Weights of a small transformer language model: 8 layers.
Each number is 200 + 30 x the weight over its row's rms, rounded and kept within 0 to 999. Layers, rows and columns count from 0. The size before them is the row's rms in percent of the matrix's.

# layer 2 MLP down, 704x1856, rms 0.0339, rows 0-108, columns 448-511
103,214,264,181,221,179,166,224,200,174,201,174,166,241,138,155,232,256,202,219,220,242,251,209,170,249,204,238,196,222,171,244,235,238,163,163,250,171,209,231,162,223,250,176,160,175,228,204,198,206,200,206,170,230,203,229,196,190,265,144,149,175,182,196,185
096,166,212,199,156,237,223,182,192,201,187,172,155,220,239,207,172,163,224,216,207,181,226,198,192,215,178,191,195,182,156,216,186,173,195,243,193,169,154,163,278,192,281,203,199,200,211,192,250,230,192,300,213,197,160,152,232,241,211,132,164,164,193,196,174
100,163,222,242,204,189,195,168,249,196,174,247,178,182,176,124,151,256,207,239,224,146,218,179,167,198,209,196,159,212,237,219,212,197,197,243,180,224,221,200,236,199,185,200,196,207,230,171,176,211,173,179,203,247,211,139,216,147,226,158,227,192,202,194,246
100,184,216,230,203,227,188,232,197,251,208,235,174,228,197,223,203,199,205,189,200,213,215,177,204,202,221,211,177,208,215,201,154,153,194,199,228,209,210,184,160,220,197,225,232,197,197,219,195,212,210,239,166,235,209,205,176,179,239,238,203,178,221,187,184
105,222,218,158,230,250,152,150,267,250,187,235,232,255,193,191,207,218,183,209,237,233,196,149,268,232,203,166,233,206,242,215,289,176,190,242,222,177,176,148,256,204,240,210,242,162,193,190,204,196,244,225,209,224,158,233,180,183,238,239,226,236,170,231,248
097,155,237,246,121,207,138,193,222,189,185,174,181,192,205,286,166,211,222,249,167,185,222,210,196,199,180,197,200,212,230,223,177,153,205,217,210,241,191,202,239,175,191,224,216,184,197,204,148,182,231,171,212,179,180,214,232,206,201,198,189,196,157,240,208
097,214,212,253,210,184,194,193,196,145,143,216,186,237,182,187,162,186,271,164,203,214,201,195,159,192,188,177,235,168,209,169,199,179,225,167,202,190,218,179,204,135,242,225,226,200,266,262,205,188,257,161,252,205,201,252,210,172,219,211,240,197,144,204,206
102,180,252,140,171,198,183,170,187,217,173,202,180,188,211,239,197,220,195,163,186,161,216,212,210,202,203,241,165,266,206,265,209,176,195,261,161,186,185,126,241,179,192,204,168,185,200,179,161,206,171,250,203,167,177,173,221,161,234,201,195,265,201,186,271
096,181,140,200,231,214,199,149,205,176,181,188,234,210,175,225,221,211,175,183,179,177,174,279,178,192,211,213,210,205,227,193,197,176,195,224,188,211,180,199,206,189,162,233,191,212,212,172,230,182,234,210,218,178,183,205,160,204,267,172,199,215,225,207,167
099,194,173,245,247,176,151,188,187,156,194,227,224,181,228,153,189,185,250,128,144,208,168,281,206,151,162,159,257,144,202,159,223,183,245,204,180,197,172,193,185,180,149,219,212,232,235,215,185,239,212,262,214,185,181,238,217,209,168,175,191,189,111,180,205
100,257,207,180,176,140,226,167,200,241,171,160,206,204,209,203,194,186,237,190,234,200,126,148,166,233,219,177,212,240,186,181,238,200,225,163,213,218,212,203,182,144,181,189,192,161,215,167,203,157,185,195,178,150,229,254,204,147,219,218,184,239,166,263,256
098,186,236,179,195,241,200,230,145,230,188,237,232,199,164,212,201,183,139,240,220,264,233,178,222,206,185,198,229,164,245,167,204,199,228,210,187,167,175,235,163,166,193,238,213,160,213,133,166,148,228,180,151,205,219,212,198,146,170,202,199,182,163,215,134
097,225,157,166,156,212,161,216,214,215,232,229,183,204,215,157,173,242,224,222,180,188,164,216,192,210,203,197,201,167,190,200,209,231,237,220,192,158,182,199,223,212,194,215,183,180,215,208,201,173,169,219,219,242,194,230,167,148,235,190,170,195,244,167,162
101,178,198,262,154,202,260,236,232,233,188,142,192,236,182,228,208,238,234,203,216,178,196,159,184,193,165,171,129,147,193,184,238,185,181,241,175,203,216,198,175,249,217,168,226,160,224,202,177,135,188,228,128,245,201,205,186,208,177,207,198,226,202,218,218
102,207,185,256,196,234,181,221,178,213,217,170,204,192,170,242,182,220,131,165,233,173,169,219,121,227,179,187,219,221,196,232,193,188,185,170,156,177,188,161,216,211,221,214,247,147,212,211,216,261,206,180,220,178,167,176,160,209,216,193,185,166,198,197,201
096,224,209,246,173,124,205,183,185,211,127,173,175,208,237,257,249,283,181,230,218,201,227,195,229,200,219,172,166,210,211,220,182,195,216,148,254,192,218,184,138,174,226,211,225,192,165,196,182,192,193,179,196,224,161,225,237,227,181,221,183,160,178,163,178
099,205,140,166,204,186,197,198,178,188,195,184,256,173,137,213,224,215,212,168,218,256,185,240,224,192,211,211,229,215,189,221,150,189,231,177,154,194,230,192,212,202,221,194,239,194,169,212,187,235,196,184,207,233,240,207,154,201,194,250,188,149,225,222,224
099,193,273,169,219,170,243,206,180,216,169,226,150,183,184,201,236,210,216,239,187,221,265,173,157,214,188,223,232,171,191,163,194,189,222,217,223,231,196,229,178,161,149,185,203,175,194,188,209,197,216,215,177,212,164,202,210,185,154,185,208,215,212,178,198
099,188,167,197,202,227,221,179,173,188,189,193,210,236,161,209,185,169,206,237,220,209,182,172,185,192,210,205,170,208,243,214,186,169,241,234,239,224,217,148,153,145,184,240,181,237,151,210,177,177,234,226,196,219,215,199,238,219,191,185,234,181,234,199,176
101,195,207,261,194,173,195,150,167,246,230,203,209,193,220,221,144,175,161,240,174,163,213,189,211,164,213,173,196,123,208,217,183,164,189,169,169,161,257,220,200,230,238,276,232,217,251,199,178,204,222,201,181,208,268,236,225,193,179,160,263,193,222,233,148
099,213,215,203,209,210,199,168,171,204,222,232,208,158,210,235,238,208,174,152,208,235,203,144,236,142,225,284,186,229,189,201,182,193,206,211,173,223,198,177,191,223,236,207,189,176,213,202,208,190,203,214,199,139,164,155,204,181,199,231,211,212,253,236,241
100,138,221,135,200,248,207,216,206,231,197,159,219,219,188,170,253,175,214,251,252,212,208,210,216,176,228,133,226,173,212,212,163,236,188,150,189,195,292,152,208,228,242,115,203,181,232,158,173,188,119,201,193,186,169,170,178,182,186,205,237,189,209,181,260
099,157,209,177,209,239,182,254,232,178,207,249,183,151,201,190,226,200,236,155,186,263,166,168,179,214,199,247,193,213,160,232,200,213,196,134,214,222,258,147,205,196,137,173,228,160,223,206,171,200,179,230,194,166,234,210,208,146,218,164,173,165,205,241,221
098,156,174,250,174,213,227,211,211,231,181,191,149,175,175,240,167,173,193,208,200,149,191,145,225,213,177,175,184,161,139,246,234,201,163,201,267,162,246,129,230,209,208,198,247,167,155,169,188,192,188,246,202,193,143,195,263,231,179,201,195,277,197,220,272
097,206,215,233,227,218,233,217,222,209,213,127,203,200,177,254,236,179,203,191,232,186,268,222,186,227,197,208,205,254,203,220,180,157,229,165,211,168,235,294,203,185,240,150,185,301,185,248,150,210,213,234,243,160,221,169,262,260,242,217,191,194,236,189,226
101,201,148,233,182,192,210,202,173,157,218,177,236,197,199,190,220,221,265,146,197,207,230,149,190,233,212,177,199,231,143,186,225,270,168,191,201,152,241,162,193,240,208,163,211,219,185,171,224,234,240,209,239,211,276,152,233,249,227,157,189,207,210,230,222
100,181,185,213,172,235,238,222,248,208,225,223,189,215,194,230,172,211,233,233,190,151,202,174,211,201,157,203,202,182,183,199,195,159,156,242,181,217,195,176,166,242,241,153,241,227,173,192,229,215,212,158,217,155,166,165,199,175,229,159,174,188,207,154,259
098,170,262,191,191,144,175,229,208,196,191,208,173,171,204,211,179,188,235,150,130,216,170,216,201,147,249,222,218,172,152,165,240,189,192,176,252,206,219,217,217,210,126,158,173,165,198,219,170,244,266,194,215,218,155,268,256,199,229,204,214,194,246,168,197
101,164,201,207,224,230,177,150,156,185,205,159,192,231,146,221,158,154,191,213,228,188,229,224,120,184,161,218,201,137,231,192,217,185,223,219,222,243,176,204,190,214,203,214,179,261,149,241,260,201,185,192,237,222,215,209,238,191,186,216,170,166,159,183,161
097,230,215,147,197,215,231,207,166,202,180,215,235,250,276,178,205,184,227,160,192,189,227,196,208,178,194,203,196,186,237,193,175,201,235,164,196,188,186,173,208,190,243,211,193,184,176,199,259,212,193,195,201,193,184,261,181,141,191,243,181,173,164,201,199
099,193,169,176,177,213,200,228,228,219,200,222,209,280,208,192,214,195,180,188,219,165,192,154,143,176,174,215,223,149,170,201,219,159,191,181,173,115,191,203,227,265,184,175,227,205,151,229,223,175,215,208,199,250,196,167,170,183,203,179,267,194,185,256,248
099,191,202,227,224,186,238,226,210,177,228,184,193,189,206,175,198,205,179,188,180,241,261,176,190,243,196,196,207,188,185,236,199,235,205,185,234,194,186,194,145,163,242,131,257,176,186,230,192,207,168,186,279,223,174,185,245,197,138,202,193,227,202,195,231
097,182,168,204,246,189,241,155,168,158,197,216,195,217,243,221,163,250,199,222,190,220,161,176,280,268,234,220,170,206,208,159,208,191,199,210,169,281,189,216,229,243,173,196,227,255,213,215,186,141,138,112,213,158,192,137,161,218,242,197,208,221,288,212,132
093,195,164,217,180,218,196,185,219,207,167,220,224,236,229,180,206,202,214,170,170,202,187,232,147,217,180,175,242,217,228,223,234,198,152,165,195,204,168,171,244,180,213,164,210,151,202,244,194,243,180,215,152,191,159,216,165,224,185,241,244,198,208,195,202
101,212,220,194,162,174,257,218,197,212,205,186,213,187,235,226,247,152,165,183,231,141,177,163,216,216,190,241,118,212,188,206,219,149,189,199,200,198,160,225,149,196,200,195,204,182,188,161,200,189,189,133,171,184,223,179,189,191,205,233,245,134,194,201,202
100,200,208,201,251,205,140,242,210,207,194,225,194,231,165,166,213,251,242,171,169,253,195,226,209,186,211,190,214,204,241,179,183,152,226,209,187,155,185,185,205,242,241,222,165,188,186,205,157,228,136,149,218,195,176,208,178,153,229,183,205,190,192,220,190
098,170,243,139,197,193,187,184,195,248,187,225,146,197,178,228,231,216,207,243,203,194,170,235,185,177,188,182,188,191,252,233,199,226,191,208,154,241,196,229,204,214,215,189,157,255,163,221,170,247,212,161,173,176,222,211,232,181,223,185,189,214,196,213,241
101,188,193,211,167,246,190,225,195,235,166,204,196,180,237,152,146,193,215,199,207,177,199,190,203,217,248,210,126,227,165,233,199,128,227,107,190,219,236,192,222,209,185,210,169,238,219,285,165,234,198,203,244,190,180,174,231,223,186,139,211,216,175,165,161
098,193,185,117,200,186,199,194,242,225,214,191,182,252,234,150,176,162,186,148,202,236,168,235,155,131,212,195,167,220,159,251,200,180,219,198,154,208,203,180,209,164,196,202,235,206,174,259,174,214,148,160,190,203,227,177,183,229,132,188,209,248,233,196,196
098,178,207,169,161,226,146,257,220,149,218,219,264,219,159,241,230,237,239,241,182,221,161,213,215,179,195,178,214,197,168,141,183,253,183,204,233,126,220,156,114,180,147,223,248,198,218,218,229,218,230,213,182,206,220,213,197,244,252,200,202,159,167,202,218
096,158,181,225,237,192,191,217,274,210,214,163,200,182,167,159,235,130,225,200,195,233,187,203,175,174,208,184,235,214,208,177,234,265,161,212,220,182,200,240,182,184,147,208,219,192,182,228,182,186,205,210,205,221,224,258,188,204,201,163,209,168,167,206,242
096,220,213,187,197,199,193,269,207,216,197,209,180,233,251,230,193,199,214,188,139,193,237,216,191,211,236,178,250,188,200,211,161,198,189,226,224,174,208,214,131,198,201,216,182,152,238,170,208,182,195,184,253,255,190,165,199,180,210,221,218,213,221,189,258
099,208,211,240,226,208,251,200,215,197,196,144,211,225,203,222,199,206,198,197,187,176,170,183,197,174,174,206,205,223,182,187,243,211,241,163,187,244,185,193,163,150,195,188,254,203,202,233,213,164,233,176,218,211,180,205,218,162,202,161,236,132,175,186,163
102,251,276,262,158,147,157,189,139,235,185,187,208,166,194,224,268,210,171,183,214,227,174,190,187,235,174,242,169,211,176,206,144,187,230,169,193,254,179,199,242,152,157,206,212,232,231,273,240,215,222,223,212,288,193,248,224,202,143,175,203,197,208,203,185
099,213,222,187,236,142,236,167,223,180,236,208,196,169,209,239,197,182,163,170,246,185,211,214,203,128,212,209,211,161,194,227,193,223,167,204,205,219,187,200,196,280,233,260,143,234,234,218,186,190,213,157,230,250,209,161,200,196,214,199,184,233,191,176,106
096,216,201,193,171,152,209,241,188,198,200,227,202,185,171,160,197,195,208,259,173,218,156,260,211,198,204,265,135,224,215,174,192,175,182,174,217,194,214,234,219,186,171,298,221,214,185,224,162,267,202,126,192,234,157,215,188,229,207,210,184,154,217,198,194
098,212,191,195,223,216,160,189,220,150,135,190,190,227,180,216,171,230,204,235,215,167,191,199,201,209,212,188,221,197,204,192,159,256,206,223,192,177,208,161,178,215,211,173,220,193,178,207,201,164,202,270,209,168,204,238,240,164,214,244,193,220,179,175,183
101,174,224,192,207,211,240,209,207,237,186,222,199,211,145,205,204,214,231,185,223,158,201,255,183,180,155,206,184,247,239,201,233,218,172,156,223,188,194,223,238,149,181,208,176,200,201,207,232,216,223,142,246,238,193,244,236,188,202,227,218,188,174,181,242
103,136,194,196,149,184,217,226,247,259,231,151,194,170,204,207,222,184,189,251,164,175,134,232,167,160,241,204,222,167,239,194,197,210,171,169,244,174,209,146,214,157,178,240,194,178,175,202,184,231,189,214,190,233,149,178,178,227,247,193,229,242,185,192,169
097,157,164,194,214,196,185,207,239,227,194,261,259,201,149,223,214,211,245,198,205,178,160,215,201,240,188,168,174,171,222,127,166,194,201,157,201,166,183,200,221,205,221,158,200,199,193,214,180,117,186,177,224,210,123,181,239,184,226,212,184,220,186,166,203
101,196,212,219,183,165,163,191,198,272,243,165,175,175,188,200,166,199,213,228,271,190,200,210,166,230,227,183,224,184,195,161,195,149,226,249,223,232,159,184,189,241,201,150,190,166,232,205,189,216,175,217,208,241,163,176,203,168,164,206,235,221,253,216,221
097,194,139,185,193,181,161,178,270,173,239,242,209,217,205,156,216,238,145,213,221,230,189,191,145,190,175,216,178,210,167,227,144,155,224,194,158,214,195,192,212,211,193,174,212,166,170,198,210,232,212,202,179,175,182,205,159,219,197,187,193,191,188,224,197
100,198,180,196,184,186,202,230,208,199,175,192,236,189,199,198,211,167,203,201,271,240,198,205,192,199,170,214,195,170,169,182,275,179,177,166,248,211,183,229,153,227,186,136,182,218,172,208,137,205,177,170,179,183,203,219,182,226,187,192,217,216,170,208,196
100,159,170,201,174,176,202,179,150,132,181,198,190,136,218,167,228,218,169,241,204,154,180,229,191,262,196,223,195,205,188,255,209,232,169,232,180,205,142,205,166,191,161,232,223,232,205,195,216,187,169,233,189,195,255,181,286,217,234,174,180,244,155,211,188
097,212,204,190,215,198,214,206,175,182,197,177,157,174,220,243,207,215,205,225,246,254,180,201,193,184,180,148,213,196,220,194,141,226,174,201,197,227,176,196,197,173,177,263,177,222,226,235,177,254,240,176,222,157,220,197,231,168,136,168,215,196,165,195,181
101,234,273,218,212,177,205,186,231,206,190,190,181,192,256,159,181,225,219,176,191,174,160,215,176,212,166,191,234,262,187,213,257,226,245,223,206,223,185,214,256,215,193,246,213,205,184,212,208,239,170,176,139,214,241,236,235,220,160,160,227,216,201,210,202
098,187,162,244,179,235,165,208,247,164,146,236,180,236,236,159,263,230,203,249,217,137,191,245,212,181,187,169,201,214,225,203,226,184,213,175,237,194,168,243,203,162,146,205,209,184,209,166,248,204,146,208,206,230,206,234,190,188,230,201,183,156,227,258,182
100,215,198,266,196,161,177,245,216,158,258,200,230,207,181,230,234,182,183,178,182,195,173,214,176,186,232,163,203,258,226,195,203,159,170,211,232,202,165,247,252,173,217,158,217,212,157,182,230,209,212,178,243,161,268,189,168,226,141,185,242,228,205,247,133
095,165,201,129,217,223,182,278,190,183,178,215,184,187,196,175,202,215,201,229,183,210,206,153,163,211,224,202,217,193,208,184,194,211,240,216,206,202,170,228,235,149,181,168,216,187,160,224,224,233,184,230,234,190,211,175,241,151,276,197,150,203,190,237,235
104,165,239,194,249,238,194,271,135,228,220,217,180,189,187,128,240,190,194,178,178,143,220,232,183,186,208,195,146,176,224,190,183,197,227,205,202,197,231,236,223,180,180,186,147,217,192,206,206,158,272,183,146,245,187,197,200,195,144,216,226,189,217,210,250
100,212,213,211,196,206,169,202,254,214,252,230,202,196,189,181,188,229,200,184,269,157,185,243,167,187,179,204,192,238,98,188,214,184,214,291,215,184,170,142,196,245,168,215,223,183,203,204,205,180,237,213,161,182,258,200,234,193,162,227,156,160,168,174,196
101,168,224,177,204,215,250,249,246,216,189,206,264,216,211,227,131,163,169,191,206,155,177,207,171,188,206,217,214,186,211,205,185,176,257,184,173,185,210,182,182,191,233,171,135,197,179,140,207,177,176,186,182,234,200,208,223,163,134,146,170,174,217,225,181
099,193,199,171,179,238,201,191,211,172,195,226,193,197,198,207,221,202,172,179,193,135,206,228,213,172,181,200,203,207,211,210,154,206,180,123,188,237,160,183,217,222,255,166,213,181,235,191,140,224,155,214,228,262,221,257,182,210,153,213,163,201,238,186,238
100,216,135,197,234,176,219,138,237,227,195,181,220,189,201,235,213,196,248,180,193,184,155,152,218,188,189,174,185,166,193,192,176,237,230,209,194,188,163,167,163,211,208,215,138,168,250,193,180,166,209,207,217,177,231,133,244,210,164,204,169,221,165,143,189
099,114,135,201,194,177,242,230,271,143,246,239,183,218,195,234,217,234,169,205,170,197,172,210,188,108,227,163,209,204,221,222,269,138,181,232,186,246,226,186,217,235,204,183,163,214,201,151,152,243,192,207,181,175,213,225,213,224,166,177,237,215,192,184,237
098,171,204,238,218,228,199,168,199,191,144,215,260,197,190,175,214,168,241,233,188,239,168,183,256,187,168,171,208,184,170,209,225,200,239,220,216,230,207,236,213,152,212,207,190,190,166,229,217,248,228,178,219,192,169,166,219,222,181,204,189,193,208,215,223
100,204,230,238,219,194,187,206,170,199,197,194,218,229,213,190,179,190,190,229,185,173,197,221,179,268,200,163,223,167,212,159,214,164,180,207,153,215,242,191,198,216,233,204,222,244,223,206,210,183,217,217,212,223,222,171,169,164,177,224,202,210,252,204,217
099,190,258,256,179,212,222,207,160,204,140,191,205,182,266,141,133,193,254,204,190,137,183,173,234,192,186,162,196,180,199,224,190,212,130,216,199,178,176,131,217,204,243,211,246,211,227,169,255,221,200,236,283,146,196,185,218,226,155,191,190,184,189,258,237
098,264,242,207,186,252,168,204,229,173,205,215,182,193,229,224,181,200,157,218,174,170,239,201,167,230,225,156,215,205,155,167,168,188,127,160,222,210,220,214,210,231,183,200,190,212,223,168,195,231,201,219,200,187,199,191,156,190,226,227,198,198,188,203,180
095,179,298,188,196,169,215,267,176,228,149,196,187,217,164,169,243,198,180,154,171,198,269,238,212,262,180,175,186,202,162,217,210,224,197,185,170,249,225,178,210,203,158,218,119,170,189,204,140,209,228,202,190,192,183,226,231,190,169,123,212,169,190,215,206
096,180,265,167,189,220,196,203,214,177,214,178,196,174,258,214,206,200,220,140,184,171,197,209,131,182,217,214,220,173,229,199,209,236,231,193,174,223,185,205,203,177,286,164,168,184,194,146,201,222,174,197,164,258,193,159,231,253,156,152,184,185,214,212,207
097,159,224,230,224,199,159,205,260,186,178,203,183,202,184,220,190,234,239,176,201,175,215,284,167,233,207,189,269,215,235,187,214,201,120,173,206,242,211,198,215,266,240,162,210,223,184,205,249,208,217,208,196,256,204,213,150,190,163,171,199,165,139,229,158
094,244,175,174,166,184,213,244,166,222,223,169,235,172,184,222,212,165,155,173,240,193,185,165,211,202,216,199,210,204,218,175,230,232,177,151,200,186,195,174,126,219,184,160,212,176,221,192,256,205,193,219,141,191,240,196,256,221,237,166,190,165,197,162,205
098,152,236,206,217,221,261,164,181,206,181,153,156,261,224,204,206,183,261,249,202,142,208,181,189,186,203,198,238,184,175,187,261,228,188,223,226,215,245,247,216,251,202,209,188,171,233,208,123,195,240,208,187,191,166,238,176,204,179,216,165,180,192,227,231
102,214,223,199,163,182,211,167,249,202,196,246,202,263,192,216,228,222,190,162,191,189,171,209,223,173,148,193,176,193,213,202,225,253,201,247,219,191,198,152,275,224,221,174,211,173,163,144,166,182,170,210,175,169,217,187,175,202,271,285,176,150,207,180,243
095,176,213,204,272,196,205,211,187,231,144,172,212,222,267,224,191,233,136,180,197,152,198,215,152,211,165,190,190,168,226,229,223,192,190,169,188,227,192,167,135,280,214,216,227,185,218,207,206,203,226,153,160,215,213,145,172,235,188,166,214,158,211,212,196
098,214,161,177,226,235,183,201,183,224,220,210,193,152,198,185,209,197,260,214,200,205,255,228,186,230,196,206,176,195,221,162,207,188,184,157,204,173,199,171,221,199,174,204,166,158,191,175,158,198,212,236,244,209,221,218,173,172,191,195,197,198,173,137,249
094,162,200,216,185,217,203,167,175,250,182,189,187,216,186,250,193,208,159,151,179,169,190,166,213,209,131,261,224,218,186,212,142,236,138,195,225,244,183,176,179,198,248,200,210,233,234,188,150,209,237,181,175,173,174,194,197,200,170,124,174,221,209,172,160
100,179,179,180,188,188,190,179,196,263,165,213,161,201,198,190,212,252,177,201,233,206,148,242,205,213,182,233,194,244,211,151,179,175,146,283,193,201,186,226,168,240,153,205,174,234,176,183,171,231,180,225,153,235,218,216,133,189,210,140,201,225,168,240,160
100,161,194,170,114,162,233,186,132,248,184,169,267,161,262,177,229,215,226,247,178,219,205,202,195,195,185,197,198,203,189,166,218,241,225,204,203,210,211,158,191,220,170,187,199,184,185,229,201,140,162,199,231,257,202,174,231,185,136,199,156,167,162,152,246
097,155,259,196,180,222,229,210,190,203,129,120,202,249,193,271,200,207,201,205,252,264,207,146,194,210,137,244,283,200,205,165,165,219,196,181,231,208,193,190,191,193,219,191,239,225,196,155,287,150,217,194,134,190,199,139,219,185,193,246,192,237,197,194,223
100,247,210,144,221,159,250,185,177,165,184,164,218,218,196,201,163,162,212,171,219,221,198,212,148,184,212,200,219,144,265,238,218,188,181,170,151,161,195,202,214,168,260,183,185,182,208,197,203,202,209,235,202,175,208,190,198,191,151,178,224,205,187,213,177
095,211,137,164,175,163,200,248,178,204,219,166,220,217,222,225,206,198,187,183,165,243,191,236,215,223,203,226,147,177,204,186,173,192,180,202,257,131,150,215,202,191,191,179,199,216,208,204,200,143,221,203,157,220,198,190,261,200,215,245,198,186,209,148,203
100,242,195,178,193,238,214,226,184,187,149,191,198,218,201,224,222,222,180,244,226,181,232,194,164,214,196,186,199,209,220,187,258,192,189,219,211,210,239,197,194,173,192,164,221,175,210,197,146,253,205,242,256,159,208,166,170,233,233,189,180,207,198,220,205
108,185,186,169,200,171,189,220,150,284,149,237,227,156,214,133,242,158,224,220,171,192,169,202,208,206,200,197,195,171,204,197,160,185,209,222,179,204,215,198,158,210,209,225,167,187,169,165,189,219,209,216,198,217,225,254,209,219,141,197,172,163,190,188,146
098,198,285,193,155,181,215,238,142,215,231,163,163,203,200,179,204,210,152,185,198,199,191,197,208,177,149,275,203,190,177,179,234,230,253,176,272,240,210,163,228,234,187,208,167,223,158,222,226,204,189,219,180,242,161,228,191,206,185,222,214,150,156,175,170
099,217,168,180,101,187,198,165,246,245,186,124,191,164,198,192,236,171,161,157,192,235,242,137,219,229,213,267,150,164,176,153,173,169,196,231,171,163,279,244,218,234,230,204,150,233,186,118,180,203,248,165,221,175,221,252,127,221,198,215,170,193,169,224,182
099,167,170,169,277,235,235,182,164,198,190,158,220,199,186,233,181,199,223,213,225,182,192,205,200,234,169,231,195,141,191,169,182,215,217,153,228,218,246,235,219,144,195,146,283,189,214,189,136,198,190,154,230,210,226,197,227,195,215,172,156,264,220,274,204
096,142,205,160,285,188,162,218,226,205,197,168,199,237,188,138,217,192,146,226,246,190,212,206,186,166,216,202,231,177,235,219,153,170,208,229,149,210,191,159,248,174,179,226,214,213,169,135,195,161,182,188,155,210,216,171,202,170,203,203,178,204,283,172,253
101,200,234,170,143,157,172,198,209,183,191,178,179,207,191,220,220,174,207,213,245,186,187,189,200,198,203,272,213,197,171,206,205,219,274,228,212,149,180,153,222,179,220,181,202,182,175,183,180,179,220,238,175,193,256,166,171,116,206,213,235,194,244,184,163
099,200,186,238,108,207,191,199,273,230,185,188,186,156,224,242,240,166,208,193,215,185,210,204,179,218,206,154,253,117,214,174,147,207,145,174,170,190,167,182,170,207,131,145,216,199,159,202,211,257,201,204,227,202,211,171,183,190,198,170,252,257,115,167,193
100,202,172,144,172,258,182,145,184,211,212,182,190,233,224,194,217,216,177,262,197,213,198,189,189,169,253,246,189,227,179,207,182,206,206,236,226,173,181,206,180,189,166,182,170,180,175,235,141,171,224,190,174,197,206,196,184,217,217,195,217,171,238,143,233
096,168,206,170,214,180,176,206,229,207,228,210,170,191,221,218,168,212,186,186,207,162,201,234,248,251,180,210,199,260,219,242,235,183,216,173,183,138,209,167,252,150,225,178,177,234,196,184,153,189,224,225,260,169,181,237,169,230,210,212,170,193,214,192,158
102,167,195,184,270,177,182,191,187,217,184,153,182,224,204,174,151,199,173,226,116,224,182,214,231,205,194,169,170,150,213,198,203,186,144,187,228,252,173,190,185,184,189,213,179,188,216,220,167,218,187,176,266,227,184,197,203,192,178,218,207,205,171,202,179
100,184,193,171,154,204,235,203,195,174,223,236,182,212,233,189,183,202,191,184,152,233,267,168,210,202,213,179,140,202,197,213,177,191,159,208,238,208,180,221,183,186,216,184,137,171,149,179,182,174,240,130,135,220,141,238,169,181,204,268,177,220,243,175,228
097,190,187,190,199,162,206,160,196,213,231,241,186,178,217,170,231,242,198,204,181,251,178,195,204,176,149,146,243,194,221,192,225,141,208,240,246,161,206,197,234,216,245,191,221,199,188,229,191,232,237,190,243,218,206,217,195,246,166,199,176,200,154,195,189
099,197,195,229,144,225,247,204,125,266,181,229,185,249,173,233,206,229,244,196,140,168,215,198,245,179,247,173,211,166,206,203,233,179,134,205,192,186,206,202,192,289,187,199,233,159,140,181,221,201,204,212,137,215,208,114,204,143,148,210,215,255,181,198,204
097,206,216,234,260,196,167,189,150,197,189,195,221,207,186,221,229,204,219,221,137,189,236,215,208,229,154,197,206,230,244,170,209,270,210,201,211,170,205,208,232,260,197,248,220,213,199,151,146,175,215,198,212,208,212,226,209,172,197,184,196,148,171,205,188
097,193,267,159,164,234,191,158,224,242,200,189,189,221,244,229,221,146,191,219,173,236,204,200,149,223,244,223,207,162,145,145,255,242,226,208,153,207,222,164,234,234,228,223,189,206,190,141,189,239,215,227,176,241,197,210,212,191,163,232,164,178,193,203,180
106,212,170,190,182,214,154,182,175,203,210,209,230,210,177,178,273,206,247,193,228,193,233,215,171,147,203,208,261,158,243,214,225,177,194,176,129,215,239,230,160,207,223,235,221,251,226,213,203,256,158,197,172,204,220,227,199,253,235,204,182,224,189,150,183
095,144,193,257,192,187,205,191,175,275,221,210,221,120,194,170,213,244,241,191,211,176,217,209,238,238,258,177,225,173,173,217,174,137,232,227,220,201,233,178,230,160,238,210,217,257,234,230,244,250,150,214,126,201,213,171,203,169,207,219,194,202,215,232,218
099,216,210,184,152,181,180,216,220,210,181,267,162,158,193,124,230,164,180,234,213,218,204,185,219,267,175,206,234,197,202,177,189,256,239,255,232,163,213,238,238,202,194,182,212,180,269,219,208,159,196,193,198,233,219,207,163,234,209,153,179,225,224,235,160
100,209,184,201,202,238,241,188,197,251,183,156,241,186,221,194,205,218,224,173,175,210,159,172,235,230,152,180,181,217,138,246,204,158,182,211,201,197,243,191,170,192,201,187,220,158,234,226,194,187,270,147,215,220,173,173,235,220,150,182,207,257,246,229,222
098,208,222,226,228,211,238,165,213,195,183,170,190,207,224,153,175,204,192,226,165,194,180,177,213,200,253,150,237,259,188,237,202,261,219,227,197,156,143,203,144,173,188,189,224,136,204,228,229,228,183,191,190,171,161,194,202,208,228,177,255,222,219,228,187
099,141,234,238,153,201,200,253,190,200,216,236,203,175,278,187,222,189,139,172,189,239,179,227,236,195,203,181,212,235,178,249,182,207,227,225,190,169,179,180,202,164,172,180,183,224,211,173,195,161,210,191,245,202,195,241,203,231,243,218,224,281,174,203,224
101,199,145,212,191,217,246,162,187,176,228,230,176,211,232,201,174,170,246,187,205,212,216,184,196,220,162,172,211,206,202,196,179,241,234,160,208,207,255,208,175,191,259,206,187,199,181,188,184,132,188,197,206,203,202,201,208,213,141,175,218,174,192,188,217
098,178,225,271,192,206,200,253,196,209,215,244,219,133,209,244,219,190,248,137,196,123,196,169,191,140,192,164,218,223,176,230,155,174,231,163,171,170,162,188,204,159,201,153,173,177,181,289,252,157,223,188,155,174,204,155,187,178,181,178,220,177,217,211,179
100,227,183,237,193,175,190,251,193,247,212,207,152,208,246,177,201,191,150,201,174,215,227,201,270,215,154,200,175,234,200,192,188,210,142,216,173,165,146,235,164,208,147,208,181,173,173,235,158,208,218,194,168,202,240,176,200,177,157,207,184,218,183,207,275
098,183,166,222,206,140,226,198,238,250,166,167,233,203,164,246,198,235,178,243,169,199,238,166,138,212,190,216,197,142,211,189,269,238,188,157,210,180,245,232,159,148,232,206,189,181,198,224,161,186,253,162,198,219,176,166,189,139,204,218,176,166,292,166,128